config = dict(
    head_dim=64,
    norm_eps=1e-05,
    attn_scale=0.125,
    init='normal',
    init_std_up=0.0211,
    weight_decay=0.065,
    lr_head=0.00641,
    schedule='wsd',
    batch_tokens=131072,
    seq_len=2048,
    doc_mask=True,
    train_tokens=597400000,
    steps=4558,
    dataset='wikipedia_en',
)
Each number is 128 + 24 x the weight over the matrix's rms, rounded and kept within 0 to 255. Layers, rows and columns count from 0.

# layer 4 MLP gate, 512x384, rms 0.127, rows 59-93, columns 320-383
[[123  77 155 157 120 144 126 116 113 149 118  90 147 174  94 112 145 141 123 146  95 141 115 109  75  89 134 158 133 124 131  93 131 149 156 130 168  96 131 108 157 143 132 141 132 165 121  86 143 112 141 147 110 172 115 137  85 152 110 109 122 117 116 129]
 [119 101 114 132 158 119  94 121 102 138 146 114 139 115  97  97 125 109 122  99 143 101 101 122 162 108 127 161  82 149 123  91 116 136 139 127 103 128 157 136 121 142 135 143  83 165 133 102 149 113 117 132 119 138 134 126 160 105 135 132 125  94 139 127]
 [142 113 130 109 118 132 127 128 142 135 136 165 132 109 144 132 100 117 138 126 116 165 165 121 125 143 156  90 103 136  90 133 130 138 124 140 142 159 149 172 133 140 123 130 193 101  99 130 136 141  97 113 135 117 101 151 158 115 112 126 137 179  57 116]
 [133 131 143 139 129  72 105 138 139 123 180 151 121 128 111 120 134 122 133 113 121 126 153 105 108 141 112 127 125 121 112 129 104 138 113  83 145 156  96 124 123 148 141 126 138 126 173  97 143 159  76 128 166 143 132 127 156 163 134 108 155  96 143 120]
 [106 170  66 106 116 156 172 118 109 114 143 143 147 174 170 123 122 137 113  98 119 116 126 144 126 145 143 147 130 105 136 151 160 164 149 138 162 114 117 140 103 120 128 162 154 129 119 124 133 120 132 149 138 138 109 102 113 124 133  79  98 110 129 127]
 [138  95 144 138 129 126 131 132 133 104  93 127 149 112 141 140 147 157 149 152 116 105 120 104 124 149 152 137 152 147 120 161 162 148 146  90 113 152 110 160  93 113  80 197 108 125 131 113  62 129 187  93 149 138 201 136 141 161 126 147  99 101  92 107]
 [161  79 202 134 145 130 135 100 140 130 128 130 160 135 141 121 132 128 132  99 100 112 129 127  99  85 124 124 116 131 137 146 154 126 128 113 119 119 116  70 128 143 114 134 119 121 165 124 117 121 124 135 165 120 150 129 121 130 129 149 169 108 147 128]
 [124 140 137  89 109 132 148 149 159 145 117 116 143 161 128 144 101 135 112 150 101 118 135 126 139 126 129 143 164 142 153  88 102 121 135 168 111  98 125 140 121 132 127 135 127 156 145 144 132 161 105 124 110 110 124 154 149 145 130 112 115 100 111 125]
 [125 117  92 118 149 147 137 141 105 157 138 134 106 112 121 117 138 129 117  99 148 111 133 111 100 144 148 147 109 125 151 151 151 148 155 116 161  86  98 132 163 122 114 107 107 152 154 115 107 104 122 108 146 119 120 126 168 111 167 135 135 122 127 139]
 [135  92 128  96 129 160 152 147 108 102 139 148 185 127 147 135 141 156 112 105 149 122 164 156 134 146 141 152 134 111 131 112 155 138 118 162 115 108 119 128 103 133 122 137 147 153 156 137 143 125 120 161 114 111 147 122 180 172 119 156 134 160 149  92]
 [125 102 150 135 110  82 150 109 121 142 121 157 139  96 157 178 108 177 138 201  94 158 122 154 107  90 129 122 128 175 127 185 121 129 138 128  92 177 134 126 142  90 118 151  83 124 162 180 127 145  88 132  98 128 113 149 147 131 141  94 146 141 107 112]
 [105  98 152 116 149 136 113  73 136 126 143 136 113 144 126 102 143 162 108 118 129 141 158 127 178 158 143 127 159 130 149 107 153 127 119 104 152 117 160 177 128 134 132 125 136 129 142 118 105 160 104  78 123 139 123 128 131 118 116 145  72  95 156 141]
 [129  75  99 118  88 122 122  96 191 103 149 139 143 136 149 163 121 133 134 109 145 144 139  95 117 113 155 120 103 137 141 148 147 126 121 151 139  92 131 143 131 102  96 171 156 108 102 137 123 105 124 136 110  88 133 139 119 150  79 107 135 141 146 122]
 [163 114 113 131 104 102 139 135 133 124 107 113 110 113 110 113 125  91 171 128 157 139 159  87 119 174  80 139 123 158 144 134 175 132  51 143 111 113 131 122 111  98 128 135 127 122 138  99 139 115  81 140 108 129 121 114 121 149 136 104 139 119 163 165]
 [163 126 152 138 176 122 146 126 120 137 123 129 155 174 130 103 126 137 119 109 103 106 125 166 143  86 112 130 131 167 147 154  93 136 112 141 124 113 164 138 136  83 135 165 149 106 138 143 148 139 114 117  76 133 124 145 123 114 109 186 104 149 158 149]
 [127 124 138 116 143 120 169 121 143 101 139 127 139 158 148  82 110 127 152 118 165  85 118  90 172 114 131 146 133 139  77 136  81  89 113 116 146 101 122 158 122 115 134 139  95 113 167 131 128 129 135 153 119 104 139 132 140 123 133 134  84 104 109 139]
 [147 156 160  94 146 101 131 127 181 151  79 126 142  93 141 106 152 119  98 117 141 128 158 151 170 112  91 160  92 120 147  99 161 120 157 152 143 122 112 109 144  93 134 121 114 104 133 127 123 137 125  81 123 114  91 155 145  77 106 127  99 108 116  70]
 [138 118 181 126 113 111 124 147 146 185 152 172 103 117 120 141 127 109 136 101 136 163 123 145 128 107 163 175 105 117 118 103  84 131 141 151 111 124 134 115 122 137 135 150 138 110 174 123 119 152 119 132 146  90 113 123 123 144 120 125 136 134 140 128]
 [ 81 141 115  95 153  70 125 137 114 123  91 177 138 135 103  89 117 116 170 118 110 121 171 148 113 128 104 155 125 124 112 126 128 121 117 143  94 131 127 150 128 134 146 102 108 149 129  91 125 165 111 136 128 131  84  63 136 121 122 104 134 141 108 126]
 [111 108 150 114  87 133 131 124 132 138 107 136 146 134 106 111 149  85 126 103 114 142 127 146 111 127 101 145 161  87 133 113 135 133  97 166 117 123 114 138 137 124 135 113  99 161  89 128 119 115 145 130 113 145 101 131 160  92 147 119 148 159 117 174]
 [145 130 136 111 113 150 120 154 128 152 144 138 149 143 101 137 176 126 175 135 150 121 106 138 131  97 117 149 112 126 128 112 123  95 126 105 124 150 148 127 119 148  80 111 112 131 104 117 135 142  92 156 101 150 123 136 117 111 151 121 132 117 157 107]
 [109 118  93  99 158 109 145  85 143  98 120  93 139 128 122 120 109 121 166 110  77 138 126 153 145  95 143 121 105 113 128  86 118 151 125 159 132 131 148 136 117 121  82 152  92 128 125 147 144 115  78 138 125 127 160 131 119  90 113 137 110 109  86 115]
 [157 148 143 162  94 104 127 149 104 136 138 126  86 121 101 111 113 132 110 150 143 170 139 155 166 131 100 162 150 182 156 120 142 128 175  95  90 119 149 142 135 147  93 135 117 132 117 140 126 161 158 136 111 124 147 139 155 150 117 145 128 125 120 148]
 [ 98 142 126 130 147 157 113 123 129 156 100  98 159  97 117 118 134 113 124 143 137 167 145 139 177  87 108 175 134 186 124 110 137 109 136 141 169 127 106 117 146 107 178  91 149 128 102 112 164 134 162 135 148 126  81 154 108 172 135 107 167 144 159 173]
 [134 129 134 111  90 145 129 106 103 118 141  96  73 116 101 175 142 114 130 132 102 150 127 146 122 147 162 146 109 129 100 117 126 116 114  94 111 117 188 161 172  98  58  71 191 140 140 123 113 123 115  95 145 155  95 141  76  89 155 133  96 108 103 108]
 [114 140 121 114 104 118 122 112 131 151 118 112 131 127 116 140 111  96 103 143 120 150 124 124 143 154 166 103  94 136 135 148 135 100 149 108 125 112 129 145 143 104 121 130 103 123 161 115 112  82 117 137 115 137 138 134 123 119 138 120 125 154  75 110]
 [111 152 124 159 128 121 137 119  93 160 123 136 124 120 131  99 188 146 131 131 131 120  95 140 160 112 108 123 121 108 116 114 117 101 139 129 122 106 150 113 107 112 119 114 155 157 128 101 124 130 119 143 108 116 138 126 122 115 110 139 115 126 145  97]
 [114  75 105 119 143 106 135 148 178 142 128 151 124  98 137 135 153 117 154 125 130 136 114 149 157 141 123 108 127 164 153  92 140 129 147 149 114 157 130 100 116 168 146 116 120 155 147 126 110 124 157 141 121 113 142 149 120 156 141 121  84 124 126 130]
 [118 125 109 125 121 157 120 108 148 105 116 154 141 104 121 142 107  98 135 145 103 130 120 137 157 151 133 148 103 143 163  94 140 152 128 112 124 116 141 117 113 113 117 121 112 140 112  94  97 149 130  83 104 106 111 148 132 133 138  59 126 108 116 151]
 [133 128 138 119 123 120  91  96 133 144 150 116 169 119 128 149 158 115  76 145 152 154 103 100 100 117 141 124 123 153  90 146  90 122 109  92  99  94 116  99 129 132 148 159 108 117 163 146 131 106 167 160 140 127 145 115 128 114 114 115 134 171 137 161]
 [ 88 170 102  91 157 122 121 107  63 129  78 149 107  96 150 130 141  83  86  93  93 120 132 125 105 155 120 118 147 146 141 128  52 134 111 143 104 142 120 124 118 100 132 148  99 129 143 139 126 140 103 121 106 130 156 127 170 138 176 108 137  93 183 136]
 [110 136 127 118 144  92 114  93 129 137 117 155 123 133  94 110  95 105 139 162 128 175 120 143 177 105  95 126 156 126 131  74 137 135 122 121 113 104 125 104 162 125 115 161 110 192 121 102 119 132 160 151 119  78 138 130 127 167 148  74 129 130 139 129]
 [118 168 117 135 122 150 187 125 136 148 109 133 110 142 120 141  94 136 169 164 120 149 112 126 107 131 122  90  92 159 127 136 118 122 141 142 123 117 125 185 163 148  85 121 150 139 153 122 112 136 126  67 103 137  94 165 115 134 122  90  99 125 137 164]
 [110 114 140  93 123 161 149 123 137 159 133 129 159 141 130 106  97 102 146  98 119 175 107 114 136 171 134 115 101 139 137 122 156 177 125 105 132 116 144  96 127 124 102 157 137  73 106 149 161  92  98 112 115 114 115 122 145  93 122 137 133 112 122 134]
 [130 128 161 139  97 125 106 131 124 129 105 140 135  98 159 123 137 189 106 140  91 122 132 163 138 169 158 114 115  91 154 122 141 183 119 150 121 116  89 111 101 166 124 124 158 160 115  89 121 153 136 148 136  85 105  98  98 103  95 128 129 109 125 141]]
# layer 4 MLP up, 512x384, rms 0.131, rows 59-93, columns 320-383
[[158 117  80 141 145  98 126 159 130 143 155 110  91 152 119 136  98 148 142 128 118 124 153 144  95 125 115 119 164 125 134 107 116 131 109 123 130 133 151  95 163 175 109 100 120 119 166 127 118 108 100 160 101 132 169  82 127 135 151 139 112 183 144 172]
 [125 145 129 141  78 123 133 146 156 115 134 179  91 134 123 121 129 144 109 127 135 107 108 114 119 155 130 130 118 134 156 124  85 152 136 126 144 128 115 133 134 126 147 114 105 138 140 141 127 110 130 153 125 141 159 143  89 138 157 140  98 153  81 126]
 [180 116 110 124 137 138 143 124 153 129 149 133 160 131 104 110 200  96 157 119 130 120 127 126 115 119 158 102 108 123 167 127 114 124 124 101 146 110 130 133 146 118 145 149 213 115 147 116 112 135 102 132 140 134 118  96 151 170 123  91 121 130 110 152]
 [124 109 123 111 140 119 153 105 171 113 122 122 116 125 151 132 160 129 137 141 124 146 126 146 116 115 124 105 140 135 141 145 142 116 105 135 137 131 158 121 155 121 125 136 101 131  87 173 100 132 101 118 149 161 154 116 119 136 165 162 152 134 111 155]
 [ 78 147 133 162 141 138 154 102 115 142 173 144 146 151 140  95 140 120 119 108 126 123 131 110 131 109 158 147 113 145 154 137 124 164 105  93 160  98 118 107 138 134 112 165 124 149 117 142 102 125  76 128 168 140 137 100 143 143 109 113 135 127 150 108]
 [ 94 106 126 136 154 129 164 125 132 139 117 170 111  90 109 138 121 133 162 138 121 126 149 105 131 110 135  96 139 136 159 122 133 125 109 126 108 161 157 120 162 129 103 112 123 126  90 127 125  83 126 128 103 126  84 152 124 132 183 119 154 144  68 139]
 [130 140 125 132  98 176 104  75 160 134 100 112 140 148 145 179 129 112 154 135 105 143 117 118 131 136 122  97 151 104 122 126  96 150 149  96 181 148 120 180 106 137 111  53 131 157 108 107 145 102 101  87 160 112 132 136 129 109 120  90 131 141 106 114]
 [142 135 116  87 122  99 133 136 134 123  96 135 134 155 118 130 117 134 111 164 118 133 155 123 134 115 159 130 147 128 143 110 106 114 155 157 105 137 123 135 142 108 138 155 147 107 128 113 156 122 133 125 155 117 137 141 130 140  95  84 123 106 101 138]
 [112 157 129 152  86 155 137 115 144 141  79 119 130  85 124 142 154 162 122 166  86 123 137 157 156 130 137  87 119  77 146 127  89 102 105 112 128 170 139 107 134 119  88 102 145 103 108 142  83 132 119 104 175 117 137 162  91 160  63  97 106 122 166  97]
 [106 121 132 119 116 120 109 125 140  81 121 137 162 101 203 135 125 172 146 101 147 173 146 135  99 133 106  95 116 142  96 133 133 154 141 174 120 124 140 108 192 125 148 100  70 130 118 104 132 130 146 104 125 161 126 132 114 109 127 113 132  94 133 119]
 [115 130 136 150 140 125 122 129 118  99  87  95 132 105 175 152 144 140  98 148 106 148 109 135  76 104 134 104 109 161 128 167 119 151 118 103  87 152 131 185  97 114 140 129  87 138 162 128 113 109 128 147  84 151  97 173 137 128 121  87 131 123 121  98]
 [ 83 185 130 160 149 139 134 119  76 146 148 107 136 107 136 127 107 135 123 133  89 103  74 182 116 131  99 113 120 148 113 116 119 145 150 144 169 112 109 161 153  82 115  87 133 113  96  76 134 135  94 113 142 141 114  88 127  71 168 154 102 136 127  78]
 [140 126 136 108 131 146 142 106 102 145 147 164 133 138 137 139 138 172 150 123 156 134 136 101 113 136 140 129  84 130 150 148 185  90 145 153  95 109 106 111 172  95 113 150 149 175 153 127 160  93 122 131 140 119  72 112 126 113 121 111 125 136 138  76]
 [168 122 134 123 106  85 146 158 132 144 116 149 115 105 139 113 129 112 169 124 154 133 167 150 103 152 100 122 126 100 120 117 175 149 131 131 101 145  82  99 143  75 106 149 140 108 132 130 135 107 128 154 132 152 182 128 132 113 133  77 169 163 136 141]
 [161 113 139  96 108 151 109 153 170  74 113 144 128  95 142 159 114 123 140 116 176 131 142 117 123 145 129 111 151 133  93 112 153 166 146 109 130 126 144  91 106 122 152 167 147 138 144 113 106 155  84  96 134 125 138 124 132 156  78 129 135 147 139 135]
 [115 129 120 148 126  91  69 126 121  59 115 124 121 126 101 152  92  67 104  90 194  65 123 127 155  38 116 125 186 148 128 149 133 108 188 152 142 110 116 174  91 137 127 155 111  79 153 128 110 117 100 105 128 106 148 119  90  95 129 153 113  92 143 135]
 [144  99  91 136 102 115 131  85 102 158 106 115 122 111 125 127 153 132 118 131 118  86 134 190 141 183 171 106 134 140 152 127 126 141 138 168 130 116 144 125 151 103 158 183 102  74 142 148 142 141  96 158 145 129 122 175 130 110 114 174 117 112 142  69]
 [124 146 129 123 161 140 154  95 105  90  93  98 125 137 130  80 155 140 119 137 158  86 122 154 133 100  76 126 142 160 145 125 140 133 176  94 167 134 106 142  99 138  87 101 146 118 116 128 104  97 152 160 111 110 117 103 142 167 132 158 120 110 161 130]
 [132  93 101 112 154 118 132 122 105 137 154 171 132 141 127 104 130 125 110  94 121 111 110 145  90 174  98 138 115 132 147 133 113 141 170 154 126 142 144 142 147 125 148  84 131  99 144 128 160 116 130 145 150 112 129 206 154 113 103 141  98 168 139 144]
 [119 143 134 100  96 171 121 123 158 119 119 115 133 137  91  90 118 110 117  95 110 162 108 127  92 107 111 137 151  97 113 165 154 147 100 161 140 125 113 131 161 141 161 128 137 113 102 124 110 139 112 104 138 138 145 141 122  94 113 149 130 133 131 163]
 [124  95 146  91 110 124 136 146 145 132 153  93 161 113  69 141 129 150 138 137 133 102 126 124 132 112 109 152 121 162 120 145 166 129 182 135 100 113 152 104 127 102  78 116 141 158 171 135 142 129 125 122 165 132 149 124 153 131 125 113 156 134 163 148]
 [102 125 157 102 169 132  94 118  88 102 138 144  87  67 138 117 155 118 125 126 144 116 144 119  84 102 131 153  87 163 131 113 121  79 129 118 101  90 131 133  91 173 124 142 157 134 131 116 108 135 124 113 142 128 137 134 170 165 125 165 157 107 117 196]
 [113 134  97 163 115 139 130 128 150 139 154 152 167 124 112 120  70  69 154 102 166 152 143 141 157 141 113 143 126 193 137 138 160 152 134 117 158  80 123 106 118 159 100  87 142  98  63 143 136 120 140  88  86 106 150 135 165 107 162 147 136  89 123 120]
 [174 160 138 100 148  63 144 115 178 149 167 120  89 110 141  91 102 152 130 161 135 102 131 114 161  99 115 112 114 108 158 153 151 136 130 117 164 155 128 132 139 150  98 104 141  84 162 124 143 110 122 109 153 136  98 106 147 104 107 100 129 134 149 153]
 [141 122 154 132  79 142  87  87 138 136 148 136  92 117 149  66 118  73 162 132  83 179 113 118 110 135 133 154 138 145 172 103 123  85 168 165 143  96 122 103 109 130 101 120 116 126 106 121 147 127 158 131 113 117 144 162 131 142 127 129 153 127 143 131]
 [148 101 134 128 142 159 129 128 122 152 137 122 127 118 127 179 103  89 112 144 113 167 106 160 128 138 118 134 150 117 120 127  91 144 132 127 109 107 111 157 106 132 131 131 122 131 115 141 107  93 105 116 125  99  92 125 122 132 135 114 189 147 130 146]
 [103 163 114 160 110 117 122 126 144  78 154 171 118 129  92 179 182  90  79 159 150 140 132 160 128 106 133  90 109 154 119 183 114 113 119  96 120 170 122 129 121 100 122 122 159 134 155 124  84 160 153 154 148 152 178 168 147 159 139 122 125 117 157 149]
 [180 146 116 138 123 148  91 134 118 120 100 124 183 149  97 130 137  98 153 142 122  64 152  99 121 102 107  98 110 113 164 116 156 170 139 154 108  95 122 142 137  94 110 159 110 124 144 133 108 148 106 126 131 102 112 122 178 132 116 116 155 109 105 134]
 [127 140 141 132 155 156 153 122 145 118 146 160 122 130 134 116 127 116 140 118  68 141 138  77  90 118 138 116 153 119  91 127 136 149 135 128 112 117 145 134  85 184 119 136 183 135 131 147 115 139 148 138 145 134 129 125 139 105 124 139 105  83 178 102]
 [106 113 107 131 136 125  83 161 117 123 154 101 144  99 151 112 152 119 169 125 141  92 110 156 141 105 124 152 137 138 162 128 124 133 130 119 129 106  74 135  93 127 109 156  79 127  91 130 126 166 134 127 141 123 135 109 118  97 126 129 149 160 123 116]
 [116 126 118 147 110 108 135 116 104 121 124 138 119 143  92 120  95 137 128 141 163  97 140 146 125 134 144 105 159 147 112 121 113 106 116  70 172 121 118 103 134 136 126  95  94 120 129 117 132 143 147  99 183 148 161 123 127  85 193 135 142 114  80 163]
 [175 164 115 105 122 178 151 121 129 159 118  98 132 122 119 139 161 134 140 139 123 109 134 102 106 153 103 161 105 153 103 112 115 142 185 111 126 143  86 108 134 132 135 123 111  96 122 116 103 113  79 126 144 140 117  68 102 101 102 144 117 117 114 100]
 [113 110 103 101 118 156 173  85 129 139  97 143 154  91 105 174 117 119 100 128 140 155 101 141 115 130 184  82 116 151 132 106 129 124 104 101 122 110 133 109 108 144 127 150 135 161 129 170 160 129 109 139 166 103 119 137 123 126 122 108 127 167 141 105]
 [128 140 114 185 106 100 131 126  92 136  97 133  81 149  92 129 149 147 101 137 111 123 145 126 148 127 138  92 137 131 134 110 115 104 124 129 190 120 116 125 110 139 124 137 110 138 113  73 102 149 121 130 144 173 144 108 149 113 160 110 102 159  89 137]
 [146  88 153 146 131 118 150 145 144 114 153 108 144 128 149 102 138 153 107  73 139 145 115 146 149 128  99 133 146 112 165 107 132 117 149 140 137 155  95 113 127 141  98 202 127 145 131 120 121 158  97 146 177  91 126 173 188 140 117 128 118 102 118 119]]
# layer 4 MLP down (transposed), 512x384, rms 0.122, rows 59-93, columns 320-383
[[138 149 113 170  65 168 146 163 110 132 141 108  63 147 102 127 119 155 116 164 140 153 129 166 128 117 127  91 176 154  94 139 188 156 135 126 112 127 126  91 129 142 114  99 113 133 150 107 117 146 129 112 162 102 118 154 132 135  95 134 124  88 165 149]
 [158 108 122 114 162 133 134 101 121 127 130 138 131 141 126 127 128 141 122 117 128 124 137 132 134 100 125 123 138 120 123  73 113 120 125 102 131 150 132 112 126 128 140 135 103 126 133 140 136 150 159 134 103 120 139 118 149 143 129  96 123 107 135 142]
 [124 119 134 109 104  94 141 119 150 105 109 130 152 118 115 121 125 131 134 173 173  92 174 123 146 111 132 117 126 168 137 118 145 129 136 126 153 118 100 144 136 162 132 111 203 148 132 145 129 137 145 149 159 168 111  81 102 149 151 116  92  73 141  89]
 [154 169 145  91 145 162 105 129 137 124  81 118 162 130 128 123 111 104 124 102  77 116 114 155 135 156 136 119 146 135 123 114 126  95 146 136 146 119 118 135 124 141 114  85 119 112  98 166 138  85 137 131  94 148 127 110 121 134 124 134 110 121 116 144]
 [139 109 154 152 166 164 145 111 146 110 114 104 159 116 142  93 124 133 130 157 107 132 175 135 162 102 167 112 155 133 128 159 136 143 130 119 125 110  86 106 133 152 129 109 125 154 115 125  76 121 117 112 148 119 120 169 114 171 101 123 132 103 157 166]
 [152 126 135 132 118 102 160 169 118 169 112 133 147 109 124 126 101 113 102  92 104 122 114 110 138 149 126 155 107 132 123 140 135 110 141 163 100 125 152 112 156 129 140 130 128 119  86 149 132 144  82  83 121 135 106 139 105 173 150 118  82  96 123 155]
 [114 126 176 146 132 182 150 127 156 134 149 112 111 116 125 162 150 147 110 125  83  82 106 128 102  81 111 136 157 124 122  87 117 146 172  68 152 139 120 128 119 127 115  65 114 127  98 134 145 139 182 101 136 163 113 138  88  76 131 129 153 118 144 114]
 [103 116 108 116 110 130 155 125 134 110 119 138 126 137 124 136 120  96 114 131 141 135 103 113 132 156 121 135 115 120 137 109 144 108 135 122 131 122 116 125 124 127 101 119 127 126 132 132 126 127 120 125 123 143 136 128 115 148 142 122 118 147 119 107]
 [154 131 152 143 155 109  96 164 144 154 141 121 162 112 131 164 119 115 110 152 119 114 138 146 146 145 141 151  85  85 139 137 187 131  97 180  89 123 123 111 113 129 122 153 162 167 122  89 109 142 116  94 124 142 134 140 149 113  89 120 106 164 164 103]
 [135 104 169 128 162 154 126  88 167 127 176  99 134  93 146 130 104 147 130  87 135 163 159 124 115 129 146 113 161 160 135 143 141 154 126 146 118  95 109 159 126 126 138 139 157 155 140 116 124 161 103 123 137 148 113 161 127 157  93 132  97 106 153 120]
 [165 106 134 148 140 122 105 121 164 129 131 137 113 108 125  93  86 139 140  96 154 150 122 156 164 123 135  93 104 119 112 104 140 125  94 119 120 129 129 118 102 118 125 134 159 151 123 129 129 116 148 141 141 171 133  92 145 155 120 148 134 103 113 109]
 [121 142 123  87 142 141 106 160 131 142 121 137 111 189 122 123 119  88 159 137  87 112 144 135 137  92 114 112 104 141 118 119  75 136 116  78 118 127 130 120 138 158 145 107  89 158 134 105 149 131 128 127  91 152 128 102 104 137 145 107 103 140 140 159]
 [136 143 165  97  95 165 109 153 119 140 147 141 125 135 194 114 122 126 148 121 156 128 102 135 136 135 152  96 117 138 107 113  71 107 149 120 135 140 155 160 156 125 136 110 123 124 158 115 144 114 124 140 123 154 129 139 136 101 129 144  98 116 116 125]
 [117 111 103 142 141 103  55 132  70 162 131 115 152 130 140 116 124 126 169 108 181 154 126  93  86 129 138 124 145  86 141 101 171 126 128 142 114  67 138 144 142 164  70 136 125 161 107 123 125 161 116 134 119  92 123 140 132 108 127 117  85 184 132 135]
 [138 122  99 110  72 165 119 155 156 114 135 162 115  87 180 141  93 116 140 105 127 127 127 121 108 184 142 115 149 117 168 143 159 195 171 145 162 131 106  95 122 127  82 186 141 141 133 153 127 136 131 134 107 127 132 122 163 138 116 134 125 141 133  71]
 [109 118 100 137 149 123 144 142 141 134 135 122  98 103 115 122 116 109 114 129 123 132 124 131 135 119 123 132 160 142 155  85 131 121 167 125 126 109  78 134 137 129 109  65 124 109 141 125 111 148 108  90 165 125 150 153 146 169 130 119 122 138 190 156]
 [174 120 130 120 118 103 122 167 155  89 112 136 119  91 138 104 153 121 121 104 105 123 120  69 154 104 113 120 147 128 144 141 130 107 140 167 128 144 146 151 156 126  93 102 133 135 107 164 125  89 144 163 133 112 127 134 155 118 122 134 136 111 163 105]
 [137 148 157 162 104 113 156 115 147  85 139  79 148 126 142 115 126 111 139 149 169 114 124 118 135 144 119 127 129 119 102 116 125 135 139 133 172 110 119 144 144 143 135 133 112 129 134 119 130 133 108 155 100 109 109 138 144 148 143 170 135  94 118 152]
 [123 120 150 149 114 120 123 121 179 126 145 101  91 141 172 136 118  69 142 119 148 113 135 138 141 115 149 140 145 125 138 115 114 119 155 173 154 119  92 155 117 117 139 142 156 125 153 123 137 142 170 109 157 118  81 132 152 118 117 124 166 113 120 116]
 [105 141 151 114 130 117 131 118 131 124  87 129 125 130 143 126 133 103 136 110 154 118  86 129 109 127 131 115 127 145 134 128 139 114 142 117 111 138 108 134 120 105 120 123 141 132 105 115 135 138 128 131 115 140 132 112 133 123 129 138 146 122 117  95]
 [127 121 141 128 162 124  87  90 112 132 146 121 167 150 145 149 135 119 101 158 122 104 120 129 132 151 142 122 135  49 138 157 157 130 124 123 103 122 128 116 142 106 121 130 146 105 158 148 117 107 137 150  95  68 113 134 116 157 135 126 126 121 122 165]
 [116 187 142 142 106 111 153  96  88  96 109 136 159 114 141 118 134 124 161 123 162 143 159 136 174 155 114 134 182 133 178 142 137 115 119 117 119 117 136 111 115 134  90 113 136  92 108 165 133 132 127 122 130 124 156 128 156 125 116  74 113 146 140 123]
 [139 146 152 120 122 163 116 136 106 166 191 112 123 153 120 169 129  89 125 125 164 175 127 125 122  76 153 149  99 178 108 127  84  85 117 152 120  99 116  99 135 119 153 157 136 165 127 128 122 129 142 126 104 121 157 117 151 113  99 119 130 138 109 106]
 [173 128 145 131 125 151 141 117 119 118 129 136 134 106 132 101 129 171 131 132 121  85 127 146 141  97 126 142 104 161  96 150 143 135  91  99 187 152 118 103 105 134 111 119 138  97 147  80  73 137 162 112 152 108 122  99  91 122 144 100 145 147 127 167]
 [ 70 149 118  94 114 142 135  95 128 146  71 122 166 110 155 139 185 108 139  97 172 189 130 133  97 108 128 126 128 154 107 107 141 113 148 130 110 125 133 126 149 123 154 128 139 148 133 107 119 158  95 140 133 163 134 120 128 153 163 166 158  72 144  97]
 [116 180 146 132 100 135 132 146  91 122 125 140 118  96  91 112 167 111 139 135 137  90 110  89 103 139 174 106 154 140 118  81 143 115 168 160  95 179 133 127 164 145  99 115 158 125 143 137 136 137 161 109 161 146 111  95 107 141 113 142 125 140 104 116]
 [132 126 109 118 134 152 109 140 123 123 117 122 155 136 134 129 166 120 108 149 153 149 174 142 126  92 118 128 117 141 121  93 146 135  96  82 121 126 115 174 136 136 128  96 127 107 105 137 161  76  96  96 122 143 167 111  72 149 133 121 164 113 111 132]
 [138 142 103 141 120 117 123 141 125 122 111 138 129 141  90 132 143 133 123 140 119 129 115 110 151 142 124  92 128 131 117 147 172 127 106 125 106  76 105 143 176 131 147 100 163 128 105 129 134 125 155 144 132 113 111 134 136 141 133 120 111 133 144 127]
 [ 78 119 130 137 131 155 146 109 140 102 150 127 146 118  91 110 141 112 127 114 119 141  97 104 161 107  89 150 157 102 169 117 189  86 137 166 118 124 148 123 105 161 132 128  92  98 116  88 141  94 192 118 138 166 116 128  84 131  92 148 122 132 124 129]
 [136 135 102  94 106 106 110 111 151 122 140 127 118 136 122 149 127 124 129 109 103 154 122 123 132 187 154 116 117 131 143 136 141 176 116 115 136 109 114 103 186 107  81 137 132 102 138 111 166 133 130 136 125 143 118 152 127 162 153  99 141 126  88 167]
 [110 116 139  98 195 137 112 138 132 124 148 156 149 101  82 128 145 128 114 117 135  91 142 118 134 146 113 142 114 138 165 100 188 127 111 144  84  67 127 136 116 134 112 153 113 115 143 146 134 151 120 160  55 103 126 131  99 109 125 145 116 159 151 117]
 [104 107 112  90 145 117 147 167 131 157 127  98  70 150 147 178 171 114 120 121 149 133 165 138 143 128 109 124  97 132 123 126 155 137 118  98  85  96 126 141 165 123 133 131  79 138 105  62 123 128 149 122 131 143 186 176 173 117 169 132 123 124 129 176]
 [ 72  66 175 115 113 125 149 145 139 125 115 117 167 153 109 151 113 112 168 102 157 139 133 108 123 157 121 156 148 124 144 126 134  76  96 128 149 131 131 115 135 152  91 121  96  62 112 148 109 104 140 120 130 129 128  95 139 104 131 108 143 148 132 109]
 [125  90 127 122 124 158 135 109 118  93 152 138 155 144 172 121 129  95 106 103 157 102  93 125 144 121 130 125 116 114 139 118 121 129 137 128 117 130 117 128 112 116 122 145  97 159 108 121  98 111 152 122 131 142 145 122  76 118  86  86 102 157 127  99]
 [112 110 143  79  80 120 128 112 139 136 192  96  85 113 112 100 124 156 143 114 135 126  98 109 146 152 106 150 145  79 117 123 127 124 118 149 164  71 122 117 126 131 154  76 111 184 139 146 102 145 103 149 148 104 132 137 132 132  62 173 127 110 122 127]]